config.toml
num_hidden_layers = 10
hidden_size = 160
num_attention_heads = 2
num_key_value_heads = 1
head_dim = 64
intermediate_size = 320
vocab_size = 8192
hidden_act = "swiglu"
norm = "rmsnorm"
norm_place = "pre"
norm_eps = 1e-06
positions = "rope"
rope_theta = 2690.0
rope_fraction = 1.0
qk_norm = true
attn_scale = 0.125
bias = "all"
tie_word_embeddings = false
parallel_block = true
init = "normal"
init_std_qkv = 0.0277
init_std_o = 0.0
init_std_up = 0.0277
init_std_down = 0.0
optimizer = "muon_variant"
learning_rate = 0.00853
beta1 = 0.95
weight_decay = 0.015
lr_head = 0.00741
warmup_steps = 119
schedule = "wsd"
decay_fraction = 0.699
decay_shape = "linear"
final_lr_fraction = 0.05
batch_tokens = 32768
max_seq_len = 384
doc_mask = true
train_tokens = 251200000
max_steps = 7667
dataset = "wikipedia_en"
Each number is 128 + 24 x the weight over its row's rms, rounded and kept within 0 to 255. Layers, rows and columns count from 0. The size above them is the row's rms in percent of the matrix's.

# layer 2 attention query, 128x160, rms 0.225, rows 0-54,64-117, columns 80-119
size [104 113  96 108 109 100  82 108  94  94  94 100  81 105  87 113 110  93  95  96 100  93  88  91  84 109  94 101  97  77  90 110  96  91  94  85  95 105  95 100  95  91 102  92 100 100 107 113 111  99 110 105  97 108 101  87  71  90  78  82  94  87  91  96  91  96 111 103 103  89  85 111 103  95  92  98 101  99  94 119 115 104 100  99 105  97 126 100 104  95  97  98 114  94  93  95  94 103  99  98 113 101 120 109 110 110 107 108 103]
[[ 74 115 113 185 156  91 119 139 142 138 107 126 115 101  96 123 135 153 100 141  95 122 170 119  87 152 141 137 132 173 185 145 132 101 133  91 152 165 137 127]
 [166 158 134 162 125 159 163 148 129 107 137 165 137 130 123 119  69 125 147 111 123 150 137  93 116 106 122  73 127 120  92 118 114 113 156 150 112 104 138 148]
 [150 126 105  86 141 142 109 111 108 126 101 149 107 116 196 119  81  95 132 102 136 131 139 119 136  83 126 148 140 128 116  76 142 185 134 177 113 111 141 140]
 [151 138  96  81 153 115 159 143 161 126 109 139 152 127 114 111 140 110 108  94  67 102 110 133 124 146 153 174  82 144 166  89 124 167 119 110  83 155 129 113]
 [160 185 141 103 136 172 156 163 126 118 101 104 144 117 160 110 144 120 139 116 139 122 107 187 128 127 124 129 107  81 143 152 110 147 172 150 119 100  94 114]
 [134 144 137 104 106 128 147  95 107 106 113 130 147 113 140 124 116 131 131 128  97 156 151  95 169  97 146 139 126  92 115  97  98 114 138 117 134 126 164 142]
 [135 149 119 100 137 166 150 169 106 114 137 104 120 111 128 128 124 103 166 159 126 143  96 120 119 117 140 155 187 109 120 115 113 121 168 122 155 119 125  79]
 [185 151 138 144  90 145 179 101 173 157 182 166 142  99 155 136 106 122 168 104 130 112 118  84 132  90 147 145  99 106  87 115  72 139 119 103 162 126 134 135]
 [115 124 132 152  87 172  89  85 148 125 144 158 101 108 157 154 110 144 114 143 158 152 178 153 103 143 117 133 127 126 147  91  82 123 168 137 143 138 161 140]
 [139 113 133  99  84 187 109 111 122 106 111 150 125  99 135 137 128 156  82 150 104 122 152 142 111 123 131 146 137 115 113 108 117 137 155 114 142  62 114 180]
 [112 127 150 135 147 126  81 140  88 130 139  93 130 149 133 120 156 146  89 147 151 148 120 142 105 113 110 142 122 168 167 151 164 141 133  87 142  88 116 155]
 [119 139  95  90 150 147 131  82  77  87  95 129  97 132 174 102 150  88 122 114 107 151 140 168 134 145 122 133 132 124 139 163 192 155 118 162 121  92 122 134]
 [109 122 105 141 134 134 125 147 109 181 136  87 122 111 115 142 175 108 139 152 148 161 126 153 170 165 117 157  91 139 125 105 131 156  77 122  98 170 128 114]
 [157 147 112 143  87 111 144 122 144 132  95 156 129 125  88 142 115 169 115 155 128 101 131 139 160 111 140 159 107 121  96 118 115 104 164 157 102 132 154 175]
 [115 149 104 103 101 135 114 111  93  98 159 139 132 113 166 127 104 127  73 112 128 152 136 142 114  89 111 113 168 129 136 121 106 132 128 173 132  86 161 118]
 [114 147 104 140 103  93 109 148 147  73 152 153 125 134 129  94 122 149 101 118 141 116 176 130 116 129  88 107 107 148 134 157 132 154 177 148 164 119 106 101]
 [121 139 155 131 152 101 128 104 138 145 102 131 107 129 200 121 124 145 151 110 156 118 131 168 132 125 125 138  87  97 115 119 142 118  89 108 135 118 130 158]
 [110 127 125 150  63 154 122 137 149 119  84 168 124  99 126 107 135  95 145 103 141 118 143 115 169 127 157  96 104 140 148 148  83 139 143 147 123  98 133 118]
 [119  69 122 128 131 135  85 105 133 165 142 125 119 120 172 126 123 105 166 103 149 116 134 112 164 132 152 149 155 141  92 114 132 119  79 100 119 111 151  88]
 [111 113 129 102 144 123 112  93 128 156  80  81 154 172 130 156 114  85 119 151 111 134 172 100 132 162  67 131 101 130 153 133 153  98 135 109 138 163 139 127]
 [171 159 194 146  89 145 135 102 143 147 130 178 135 167 130 136 112 162  94 135 161 146 131  96 167 125 139 147 151  76 120 134 137 128 161 153 155 108 110 116]
 [128  91 118 142 136 120 150  79 102 132 125 143 134  92 128 175 137 114 104 143 152 121  94 157 108 146  97 140 139 134 135 142 100 100 129 102 130 184 125 126]
 [103 155  96 161  92  91 120 110 117 120 153 122 190  97 123 121 133 111  59 119 123  89 169 155 149 141 127 120 171 111 136 141 132 139 134 100 128 176 159 128]
 [125 101 145 120  98 116 118 137 145 162 139 118 152 160 130 145 118 131 123 134 143 143 150  94 174  90 113 100 123 166  83 111 101 119 134 173 114  85 143 146]
 [ 78 149  96 121 173 144 133 138 108 132 100  97 106 135 142 100 114 147 177 174 103 148 152 137 136 157 135 119 119 113 116 137 121 155 144 153 155 111 126 114]
 [171 153  97 135 156 136 149  96 137 163 103 145 135 125  88 121 130 100 168 136 124 134 145 188 114 104 114 105 130 145 133 111 144 134 138 132 119 138 122 151]
 [139 125 110 115  78 129 138 147 127 156 165 111 139 138 126 148 103 109 153 128 141 102 129 130 107 118 167 126 166 144  81  84  73 112 113 141  99 107 151 127]
 [147  79 119 133  95 147 136 135 153 151 153  52 132 115 133 107 100 129 159 142 124 140 141 100 102 149 143 138 116 144 155  87 161 143 132 117 105 167 136 139]
 [140 147  69 114 110 114 109 125 130 123 110 137 153 109 134 122 132 115 137 119 141 119  92 150 128 125 134 171 136 163 120 157  91 160 103  91 103 127 140 149]
 [120 100  90 141 172 118 105 129 133 128 172 139 146 143 125 158 114 150  80 180  97 137 145 126 116 126 123 152 178 133 167 131 139 122  79 128 120 150 147  76]
 [121 118  92 123 143 118 131 120 104 133 107 130 132 131 104 147 135 169 126 148 151 169 156 105 124 181  95 128 152 166 124 154 124 110 127 101 104 142 150 106]
 [158 100 122 120 142 113 109 124 133 152 151 106 151  82  84 150 140 128 144 139 127 135 137 145 118  97  96 128 114 149 138 113 119 145 144 131 103 175 132 103]
 [100 130 151  97 139 114 139 116  91 158 147 128 123 158 129  94 111  94 144 116 123 129 127 137 144 153 149 131 127 135 145 115 119  94 121 139 148 101 139 163]
 [152 135 128 132 115 164 134 113 107 164 115 133 114 119  75 133 113 156 131 112 149 128  84 150 115 120 125 107 145 120 159 114 123 174 148 137 125 115  82 116]
 [175 116 115 133 143 159 162 128 153 117  76 158 110 135 167 111  97 113 113 122 115  93 116 130 119 157  93 129 146 114  91 151  99 117 156 130 107  96 174 121]
 [149 175 144 176 115 147 121 105 125 159 149 184 166 186 140 128  76 120 136 170 111 139 140 128 105 120 130 106 135 156 111 101 130 136 160 111 144 105 153 176]
 [111 120 128 118 143 154  95  89 130 152  96 119 160 162 158 173 171 140  87  96 112  97 100 129 163  91 104 170 140 132 115 113 130 128  84 160 107 145 117 128]
 [122 110 131 148 145 138  91 112 114 135 129 112 113 145 146 111 158 124 122 173 141 108 134 157 157 125 173 123 136 129 141 146 120 119 144 153 114 140 116 141]
 [104  73 111  73 154 150 118 129 114 127 117 162 161 122 152 124 154 157 149  98  70 120 182 156 116  96 130 123 138 126 126 145 115 131 115 143 119 105 129 166]
 [ 95 118 115 130 110 112 141 142 143 104  96  85 136 106 139 115 158 122  98  60 101 109 134 116 143 143 152 159 137 149 123 149 113 126 118 109 137 118 146 142]
 [109 122 136  57 125 118 136  87 159 136 153 102 106 131 126 158 160 128 153 154  89 106 122 150  95 139 141 158 131 102  90 117 128 156 139  77 108 150 136 121]
 [118 145 102 143 129 136 104 114 103 167 140 146 115  67 137 111 121 104 114 118  99 149 142 102 125 118 138 108 156 188 138 127  99 133 107 124 146 116 133 135]
 [ 90 125 102 107 168 143  95 124  97 103 159  88 159 154 112 120 153 180 122 152 123 128 139 132 130 123 111 120 125 126 110 148 136 174 157 160 144 142 127 140]
 [174 124 157 115 146  95 139 104 101 157 143 112  97 142 164 196 103 108 166 128 118 107  94 101 132 126 146 126 172 141  95 118 104  81 104 144  97 131 133 105]
 [112 121 115 103 114  97 182 129 104  93 160 150 180 116 120 172 100 111 168 142 138 120  83  99 121 145 129 103  98 156 115 119 131  84 124 117 122 120 121 137]
 [114 122 109 101 109 154 138 146 146 120  98 157 121 170 169 133 132 149 104 119 137 154 125  90 122  69 141  88  77 109 122 122 130 123 144 159 115 179 128 145]
 [122  94 105 152 143 115 155  99 179 110  84 101 172 106 125 159 156 112 119  61 125  65 141 146  99  89 113 165 133 170 144  75 124 163 138 120 102 155 148 130]
 [157 107 142 167 129 132 120 104 129 145 129 128 101 111 153 151 166 117 151 130 122 151 124 172 124 133 151 137  97  79 104 128 111 118 128 109 171 144  98 161]
 [117 105  68 106 160 144 133 101 113 106 113 146 141 105 163  86 132 135 153 108 131  90 167 134 127 133 148 149 109 126 154 118 127 120 119 130 137 153 143 134]
 [141 123 149 109 154 101 137 108 152 160 132 141 128 163 159 151 173 114 151 138 146 114 136 139  89 132 141 163 129 147  71 124  94 138  68 132 120 131 164 159]
 [129 135 134 130 109 122 134 113 112 113  95 149 141 145 197 147 128 132 139 164 100 120 115 155  99 105  90 187 135 129 119 170 141  98 113 134 164  83 133 153]
 [116 126 168 133 127 118 118 127  85 112 143 108 109 158 150  65 114 109 137 118 102 133 131 148 122 162 154 165 136 107 141 139 150 141 174 152 160 155 160 130]
 [ 87 131 131 119 132 100 135 134 139 158 107 123 112 122 156 116 129 126  99 155 133  21 153 138  87  88 153 142 178 144 120 118 126  81 116 106 147 153 136 128]
 [137 105 123 133 122 135  80 151 155 157 129 104 156 119 102 119 127 148 130 145 104  99 144 126 121 134 134  96 128 202 118 138 102 186 137 102 127 126 111  80]
 [154 168 113 127 149 152  72 147 108 145 155  98  94 128 116  99 138 141 133 123 125 140 127 115 142 149 135 104 164 111  98 104 145 114 132 145 103 145  92  93]
 [107 134 138 133  70 112 121 114 141  95 149 148 157 124 138 140 105 126 106 119 161 104 123 147 124 114 145  94 146 138 138 151 114 129 206 112 121 115 159 134]
 [131 127  91  85 123 158 130 110 124 140 135 170 156 120 133 134  95 102 164 121 111 144 148 102  95 125 107 183 129 157 140 128 138  94  93 144 135 134 127 125]
 [163 124 130  77 121 148 102 118 139 161 118 153 103 153 157 117 132 115 170  93 102 126 113 132 123 111 123 161 151 101 145 140 153 140 115 131 112 117 105 120]
 [ 73 103 147 112 149  94 108 122 138 128 139  85 107 179  98 125  95 154 106 135 121 120 102 118 139 153  97 117 126 100 100 150 126  85  97 135 113 135 119 139]
 [ 71 148  83 101 116 143  89 164 109 115 135 102 128 137  97 131  72 129 117 169 150  96 116 129 146 127 115 126 116 128 127 155 101 132  95 112 123 164  98 124]
 [149 143 132 125 166 119 129 101  98 137 159 151 144  87  73 114 122 156 143 143 124 160  86  97 120 119 145 135 145  99  67 101  92 151 104 140 126 106 134 121]
 [141 176 122 113 100 137 104 134 122 130 145 121 120 126 117 130 126 114 150 137 165 103  66 127 166 123 152 121 125 125 118 179 170 152 141 119  67 124  96 131]
 [128 166 139 105 111  83  84  81 134 146 150 121 154 133 114 126 110 105 151 103 125 125 146 150 163 129 106 145 154 118 138 134 125 103  96 147  85 134 157 132]
 [104 137 129 120 104 153 102  99 129 171 141 127 126 110 122 117 110  87 101 154 156 150 141 109 107 125 150 137 163 132 103 143  95 123 156 119  97 132 143 140]
 [ 85  97 116  92 132 121 170 169 118 129 152 122 115 143 123 147 118 100  75 145 140 145 125 119 125  81 152 116 164 124 132 113 131 137  99  72 192 112 112 121]
 [124 153 121 110  95 147 105 139 125 111 154 131 144 153  66  80 130 120 102 157 150 137  81 133 149 102 134 158 140 101 138 129 103 121 155 155  75 120  93 153]
 [106 120 123 135 179 131 122 154 151 144 114  97 167 164  88 128 137 126 138 143  97 122 157 138 139 168 126 130 161 133 140 120 143 130  75 128 125 117 103 104]
 [109 115 153 125 109 109  98 133 162 141 129 162  86 127 168 114 115 159 174 115 131 117 126 136 147 139 159 118 148 137 135 128 117 126 112 153  88 132 160 134]
 [138 160 109 136 130  73 112 123  98 147 111 143 138 126 167 191 153 144 146 119 122 110 144 180 139 117 123 106 132 111 160 134 110 184  93  82 147 174 141 103]
 [124 111 112 134 102 150 147 159 100 146 145 125 130  95 140  90 119 114  92 146 122 148 141 113  91 142 118 144 122 124 166 134 143 124  84 136 145  99 107  93]
 [137  88 131 113  96 104 116  83 143  99 132 121 115 114 141  93 124 161  79 137 110 146  89  96 125 119 134 106  94 126 102 127 152 113 157 119 147 149 154 138]
 [119 153  94 120 125 117 109 127 146 128 141 126  99 132 134 117 145 114 107 134 146 110  94 114 172 134  71 137 124 127  56 141 127 128 111 106 124 175 165 144]
 [152 118 148 104 141 193 120  99  69 147 145 156 127 102 128 112 169 132 153 129 116 164 180 161 138 108 124 196  91 111 171 112 156 168 115 148 128  87 125 157]
 [ 94 123 125 142 150 141 128  69 108  95 108 138 130 159  84 148 120 165 142 130 133 108 156 144 141 163 110 153 109 127 153 150 110 146 174 145 148 118 132 126]
 [103 141 101  73 158 132 135 116 124 149 145  77  96  83 109 122 104 141 111 136 103  73 154 140 149 146 143 115 110 100 127 121 105 131 151 147 166 151 130 140]
 [113 125 122 120 185 103 118 133 148  92 137  99 123 176  70 133 166 148 147 101 104 139 119 135 120 117 100 131 134 116 133 104 116 121 146 115 104 127 143 204]
 [157 143 112 139 125 142 122 133 165 176 127 134  86 123 138 136 140 177 154 108 139 168 139 164 131 133  72 135 124 165  92 172 113  98 130 118 107 141 136 146]
 [142 165 146 152 146 146  74 134 163  89 101 102 107 155 111  98  96 103 108 139 102 155 159 137 134 138  95 102 116 111 109 147 109  94 131 150 134 111 135 122]
 [144 162 116  61 124 146 140 104 142 119 162  95  94 124 150 114 108 144 163 107 125 109 143 148 132 131 133 135 132 144  95 104  79 130 114 153 138  71 107 171]
 [143 153 104 102  82 108 136 132  92 160 147 128 121 120 124 148 123 116 124 128 102 144 132 131 142 121 153 110 145  97 141 163 114 100 134 120 129 100  57 110]
 [122 122 139 181  90 146 137 154 123 141 134 157 145 110 139 163  63 180 147 102 148 123 107 123 125 166 158 137 160 128 114 151 153 161 165 176 126 107 148 164]
 [109 141 100  80 123 153 122  98 137 141 172 107 129 138 108 109 115 162 100 127 168  98 128 180 167 130 175 138 112 117 113 104 125 136 106 139 160  99 114 138]
 [115 141 114 128 197 162 142 132  98 116  83 109 181 119  99  97 141 120 152 137 109 190  96 128 112 108 112 139  85 108 154 155 128 136 129 118 124 116 119 173]
 [143 125 123 115 143 123  93 145 152 110 126 151 134 141 119 102 130 134 132 156 113 108 181 125 113 190  90 109 121 144 118 132 129  80 160  69  99 155 135 159]
 [ 87 135 112 145  81  74 130 133 120 125 144 114 147 128 101 145 114 105 105 114 117  89 103  98 174 110 141 121 174  84 136 166 135 143 149 128 118 127 158  97]
 [130  93  70 108 122 136 114 107 122 140 130 164 147 103 143 125 148 106 121  78 128 160 169 105 131 120 108 150 143 120 117 120  99  99 110 190  84 127 110 127]
 [159 164 130 118 151 106 109  89  96 133 108 125 117 132 128 125 161 123 120  98 106 127 150 143 159 108 120  93 103 120 111 132 144 149 127 111 119  87 143  84]
 [131 103 140 164 147 123 135 124 115 132 115 147 114 162  91 149 107 160 141 155  79 113 109 122 139 122 115 154 153 158 196 148 138 124 147 145 148 139 150 119]
 [129 102 130 143 132 172 122 119 115 126 140 149 100 142 178 120 159  89 165 115 189 154 182 125 133 151 118 101 155 121 108 135 120 132 144 109 137 134 119 195]
 [172 121 121 119  88 143 154 134 125 141 146 137 121 107 113 112 109 105 140 122 154 112 102 118 162 136 113 116 137 126 106 111  98  86  50 107 142 108 158 100]
 [118 167 103 168 140 139 138 138 118 113 122 121 116 140 114 154 110  97 168  93 136 134 121 141 151 125  87 122 135 117 122 154  87 144 108 115  98  94 134  86]
 [127  98 139 135 120 134 125 114 134 159 142 157 115 130 179 106 124 147 101 146 132 134 144 127  76 122 127 113  93 109 117 144 141  89  78 148 145 101 110 130]
 [112  64 146  80 131 122 121 154 130 142 156 123  87 101 107 151 111 159  93 123 105 118 104 159  93 121 154 150 172 102 150 128 116 139 135 125 111 134 125 148]
 [102 172 118  99 146 188 139 106 118 168 133 136 107 168 180 107 136 129  94 158 165 140 122 153 173 160 138 115 172 123 127 157  76 136 160 100 119 142 137 137]
 [138  92 112 122 113  91 172 104 142  81 148  97 159 132 153 125 137 126 102 142 172 140 132 131 143 121 124 134 156 131 150  99 131 122  89 156 121 130 120 150]
 [144 111 152 112 171 115 137 125 132 126 129 146 136 148 157 127 117 143 178 120 131 158 121 155 109 111 130 153  99  62 108 153 140 127 122 150 101  85 134 189]
 [139 150 154 137 137 145  96 143 161 172 156 165 191 124 116 116 142 134 149 117 115 126 111 133 100  67 134 112 147 109 104 143 108 164 129 153 160 106 145 114]
 [123 120 125 139 117 145 106 135 120 114 177 123 101 111 108 172 144 158 111 131 101 110 138 113 172 117 154 161 152 120 130 126 147 113 162 153 121 113 128 107]
 [180 108 134 162 124 110 120 139 128 124 127 161  95 135 137 169 109 129 108 140 100  91 124 118 157 129 131 160 120 136 112 129 140 131 105  95 136 117 139 127]
 [145  78 125 111 123 125 129  79 143 109 145 140  94 157 120 133 182  95 127  85 150  97 133 131 116 114 131 137 128 132 139 147  90 114 104 173 142 104 154 111]
 [144 132  78 145 123 178 131 129  98 135 102 128 116 121 125 132 130 160 172 150 143  96 122 136 128 102 139 107 105  93 113 113 101 121 104 115 141 153 173 152]
 [177 153 146 116 124 100  83 128 142 154 104 111 189  77 115 126 124 131 138  98 130 121 136 107 120 117 123 123 114 102 127 132 123  77 108 161 155 133 140 168]
 [133 153 172 150  72 149 125  99 167 161 142 137 151  94 126 155 118 137 126 172 139 140 132 128 133 125 157 102 120  89 123  95 155 117 135 104 130 114 108 152]
 [108 126 126 106 116 130 140 124 112 117  98 168 110 129 172 153 106 109 166 110 117 149 147 136  90 118 108 108 137 148 135 157 142  88 161 140 134  42 127 158]
 [154 141 110 139 133 125 105 106 123 119 122  83 100 136 127 133 132 135 104 182 142  92 130  89 115 158 131 157 147 142 129 121 110 116 161 164 138 122 133  88]
 [145 139 123 123 152  84 108 139 135 116 118 150 124 142 149 156 124 145 115 153  95 140 134 183 108 104 109 117 103 179  96  85 123 123 112 139 130 168 179 140]
 [116  89 133 142 155 151 128 117 126 117 113  87 127 125 129 125 134  78 128 183 146 132 134  75 115 119 174 123 103 183 131 163 104 136 120 159 120 103 156  90]
 [178 102 116 100 103 124 137  98 135 122 145 131 150  81 154 118 103 126 141 136 150 128 121 118 106 108 167 128 140 112  90 103 123  94 165  98  91 132 147  80]
 [178  90 135 161 104 137 108 183 122 107 144 100 136 135 125 133 145 160 164 146 159 118 124  69 114 137  96 121 108 117 117 128  97 124 157 127 142 113  94 163]]
# layer 2 attention key, 64x160, rms 0.213, rows 0-53, columns 80-119
size [127  94  97  88 101  95  87  87 107  98  90 106  94  91  93 118  97  95  97  95  92  95  87  96  96 105  94 117 110  90  92 104  91 105 108  95  96  96  99 101 125  87 103  97 111 103  99 114 106 116 100  92  98 105]
[[107  85 140 123 141  98 114 157 153 145  60 100 157  99 109 134 149 138 144 154 122 148 133 103 114 134 140 176 162 154 155 130 133 132 119  92 137 155 108 141]
 [180 179 130 126 130 165 138 113 102 163 193 144 126 148 163 123 144 109 131 104 117 126 131 167 133 113 155  98 118  68 120 121 119 135 124 152 139 113 139 108]
 [119 155 179 140 106 133 162 146 138 124 144 144 107 146 144 137 128 167 166 148 175 103  91 125 117  82 102 146 147 136 127 161 132 110 137 133  99 134 100 134]
 [147 174  88  75 126 154 121 105  80 179 166 114 141 187 157 116 152 107 130 109 103 127 141 147 129 108 144 108 127 114 146 152 134 151 127 158 150 154 142 141]
 [156 115  82 129 159 111 113 141 131 122  96 117 176  86 105  87 145 130 145 101 125 133 179 141 107 166 123 155 157 169 157 139 137 111 134  85 103 129 125  95]
 [129 138 123 147  91 140 150 165 100 141 139 135 151 115 102 123 104 154 139 109 130 110 140 171 142  95 114 111  94 118 136 151 124 134 102 126 152 130 103 140]
 [ 89  77 129 141 134  90 114 143 111 114  94 102  92 142 112 116 109 120 102 136 115 174 152 118 165 141 123 117 143 168 124 110 128 193 163 116 136 158 135 147]
 [140 141 136 153 128 127 170 158 141 100 158 129 124 160 104 158 128 152 146 122 181 148 118 126 118 129 167 145 130 118 137 109 131 165 138 119  94  96 125 103]
 [131  69 105 120 151 113 116 160 162 100 106 128 149 119  63 141  68 146 124 117  79 161 102 103 128 143 106 137 165 137 104 201 151 133 105 123 136 166 131  72]
 [136 144 108 141 162 140  78 120 147 159 107 129  92 129  80 129 135  95 143 110 111 150 150 136 152 129 133 120  98 105 101 127  96 131 155 130 128 138 141 135]
 [141 119 111 149 157 103  77 123 124 121 101 116 157 121 122 131 155 111 139 144 186 143  99  88 120 145 110 136 123 175 156 116 169 138  97 128 123 158 104 124]
 [106 106 149 134 124 119 128 140 107 123 153 120 127 129 120 144 168 140 141 156 118 139 101 100  96 126  79 159 136 147 174  91 148  64  99  99 118 136 134  99]
 [118  93 117 118 147 156 156 122 121 124 141 116 116 103 140 125 121 124 147 122 112 128 136  94 122 153 132 131 149 126 122 156 138 112 107 126 115 132 119 139]
 [113  99  96 112 126 107 129 112 123 107 133 149 137 116 168 120 178 135 135 132  74 136 139 153 127 122 121 110 169 104 139 140 141 128 116 172 187 105 104 103]
 [155 161  84 146 130 143 153 119 106 194 159 166 157 115 128 119 146 111 133  92  74 112 140 145 117 152 132 107 103 103 122 117 140 138  99 137 138 153 128 108]
 [116 159  86 131 167 138 113 137 104 112 173 132 111 119 130 137 118 108 138 112 104 122 164 148 126 127  78  97 107  58 130 130 114 166 105  83 141 108 120 146]
 [158 169 126 129 122 106 158 124 124 107 155 114 122 107 143 138 114 127 147 154 149 101 110 179  90 132 166 127 114 146 153 133 125 119 173 112 150  96  92 117]
 [118  99 134 171  93 139 127  99 116 162 128 161 150 125 156 124 115  72 119 161 156 121 112 110 115 149 142 156 107 122 114 142 162 107 126 136 143 137 164 106]
 [127 123 118 123 125 117 177 157 100 147 144 141  94  61 127 104 154 129 130 137 118 133 115 115 139 125 111 103 116  71 149 116  65 127 143 110 135 147 125 198]
 [167 139 127 212 116 134 130 138 137 109 156 139 181 120 136 120 172  97 141 125 119 151 109 178 122 112 118 138 127 178 154 175 125 136 106 118 140 111 145  89]
 [114 155 146 130 101 126 146 107 103  80 106  81  82 112 159  85 114 149 123 115 116 182 124 127 124 177 136 106 148 142  88 122 134 118 134  86 145 107 153 127]
 [117  86 134 136 149  82 125 142 167  89 133 122 118 119 123 121  96 138 123 100 116 113 117 120 105 104 144 153 117 112 131 137 134 128 131  96 144  73 117 112]
 [109  91 122 135 121 147 150 102 109 170 123 155 125 153 119 133 151 132  96 130 130 144 110  98  71 122 122 128 125 139 104  97 127 111 113 151 122  90 101 123]
 [107 143 148 172 153 139 150 152 142 160  99 151 105 146 105 124  93 101 120 114 140  96 135 170 175 123 198  99 101 111 171  91 108 109 123 141 133 135 143  81]
 [143 132 155  83 162 128  96 142 125 150 157 144 154 158 147 133 123 147 125  71 138 110 106 143 157 115 135 121  99 109 104 102 106 142 153 130 139 117 135  98]
 [115 127 158  99 104 130 127 130 128 149 104 104 169  89  95  95 128  81 125 162 123 129 160  95 151 103 130 183 141 150 140 166 130 140 120 110 187 113 131 127]
 [159 129 109 150 122 152 111 156 134 131 155 139 124 144 150 150 119 110 155 112 107 134 129 165 143 105 146  96 126 111 178 132 130 120 121 109 121  85 157 161]
 [171 116  93  76 132 101 129 130 109 141 146 122 172 120 152 126 108 107 105 182 149 114 142 121 153 115 131  80 147 147 154 117 106 124  42 125 123 129 151 105]
 [166 120 132 119 168 115 173  97 131 108 106  86 117 121 134 135 125 127 156 132 136 140 120 122 120 126 111 115 123 118 109  86 139 127  91 151 149 114 111 118]
 [136  99  92 169 152  78 123 118 161 136  77 157 101  92 105 107 129 131 171 173 118 135 131 114 102 139 122 171 139 181 133 139 135 117 120 111 145 169 142 134]
 [ 88 109 163 150 170 110 101 162 106 115 139  95 132 136 111 134 170 148 136 178 153 154  99  94 142 184 156 126 110 134  97 128 142 124 122 126 103 139 111 142]
 [106 113  86 112 148 111 128 115 140 137 183 130 158 138 123 147 111 117 148 121 112 147 149 139 162 114 136  92  93 128 113 114 121 126  99 155 168 135  69 143]
 [146 131 149 101 140  93 105 122 115 164 141 113 108  98 123 119 111 113  97 123 120 115 159 141 124 117 110 125 132 107  94  98 144 148 146 105 102 130 158 184]
 [113 148 120 151 192 134 124 173 130 146 135 123 163  93 125 138 109 128 115  99  99 112 167 163 125 109 178 142 118 138 119 147 128 152 125 137 144 114 140 133]
 [153 166 143 145 107  98 169  91 110 149 160 138 176 134 137 146 125 152 118 119 110 109 111 191 113 106 140  68 141 116  68 145 128 120 101 120 141 115 121 121]
 [ 91 101 114 134 144 113 134 120 102 122 176 121 151 143 118 125 116 131 102 128 176 150 134 133 105  74 110 128 188 125 130 146 107 136 114 127 122 141 155 165]
 [145 153 156 128 117 148 132 100 102 147 124 174  88 187 110 123 126 111 150  97 138 111 123  87 182 142 117 114 134 147 103 133 117 156 141 183  97 161 157 169]
 [129 172 102 138 105 120 116 156 108 133  86 114  80 166 144 152  83 131 112 113 169 140 141 135 109  95  97  91 132 132  78 135 104 106  93 156 156 122  92  87]
 [139 141  75 110 132 130 167 138 105 116 132 132 102 104 143 113 113 170 140  91 118 151 104 143 125 118 127 138 137 137 141 113 139 173 157 134 132 123  69  96]
 [ 86  74 126 146 136  95 104 129 169 121  78 110 138 143 132 137 161 125 135 128 135 161 128 108 118 137 104 168  95 179 109 131 136 142 144 103 119 167 121  88]
 [146 202 139 103 124 181 142 104  86 135 176 141 102 152 139 141 112 122 110 107 145  96 145 149 109 116 159  92 108 108 125 129  84 141 140 145  99 114 128 180]
 [147 136 145 107  97 116 150 143  79 151 138  98 141 108 123 123 163 161 111 158 135 139 137 139 150 125 114 134 161 107  93 122 152 137 136 114 125 146 124 130]
 [132 111 153 145 145 137 164 160 124 155  66 123 134 149 181 123 138 124  85 159 154 138 129  95 106 156 160 113 142 164 148 135 121 115 106 105 161 101 122 148]
 [126 109 105 102 102 142 114 131 157 106  87 154 181 114 133 144 110 148 143 138 161 116 165 141 129 145 112 126 124 139 129 129 104 129 135  97 155 170 154 105]
 [136 155 159 103  90 136 104 117 143 145 127  93 103 148 120 153 105 156 105 135 151 114 158 118 136 171 119  95 152 140 123 126  89 118 120 101 157 112 144 121]
 [106  74 144  47 145 112 114 114 160 108 122 165 127 107 130 105 109 139 120 162 124 142 139 101 110 123  95 161 140 111 144 147 124 144 139  66 115 126 127 138]
 [150 149 104  90  92 144 136 113 125  76 138 145  82 138 120  83 106 123 131 133 142 147 138 151 135 114 104 115 123 109  82 158 149 123 171 125 135 147 154 115]
 [133 101  88 147 125 148 125 141 126 169 162 117 139 178 122 146 171 133  88 129 116 112 136 178 173 120 136  61 141 116 100 126 108 113 134 113 128 116 136 116]
 [152 135 122 150 121 114 148 158 122 140 144 147 134 114 149 127 149 137 130  96 134  95  89 161 156 103 152 127 150 115 137 146 105  98 125 114  99 113 163 119]
 [144 125 145 119 125  86 120 138 145 110 152 118 137 115 120 136  87 136 125 130 138 154 125 146 145 117 126 101  96  95 127 135 139 125  88 144 158  99 199 124]
 [110  83 104 117 135 139 163 109 132 153 110 142 136 179 119 177 116  92 172 111 111 154 154 195 109  92 109 114 137 124 172 123 133 152 114 126 105 122  89  52]
 [118 146 138 150 166 113 116 120 107 152 156 135 133 126 151 161  99 162 161 102  98 145 106 126 132 110 129 140 138 141  90 126 116 107 125 108 134  92 106 184]
 [120 122 122 121 115 112 112 159 104 115 164 111 142 120  91 107  79 133 123  97 128  91 133 137  64  88 124 105 104 171 131 131 127 138 130 125 112 125  58 132]
 [141  99  82 149 124 111 186 151 118 132 156 119 102 115 107 143 160 108 148 119 120  85 120 166 156 133 137 151 114 102 162 125 123 135 126 135 148 142 134 151]]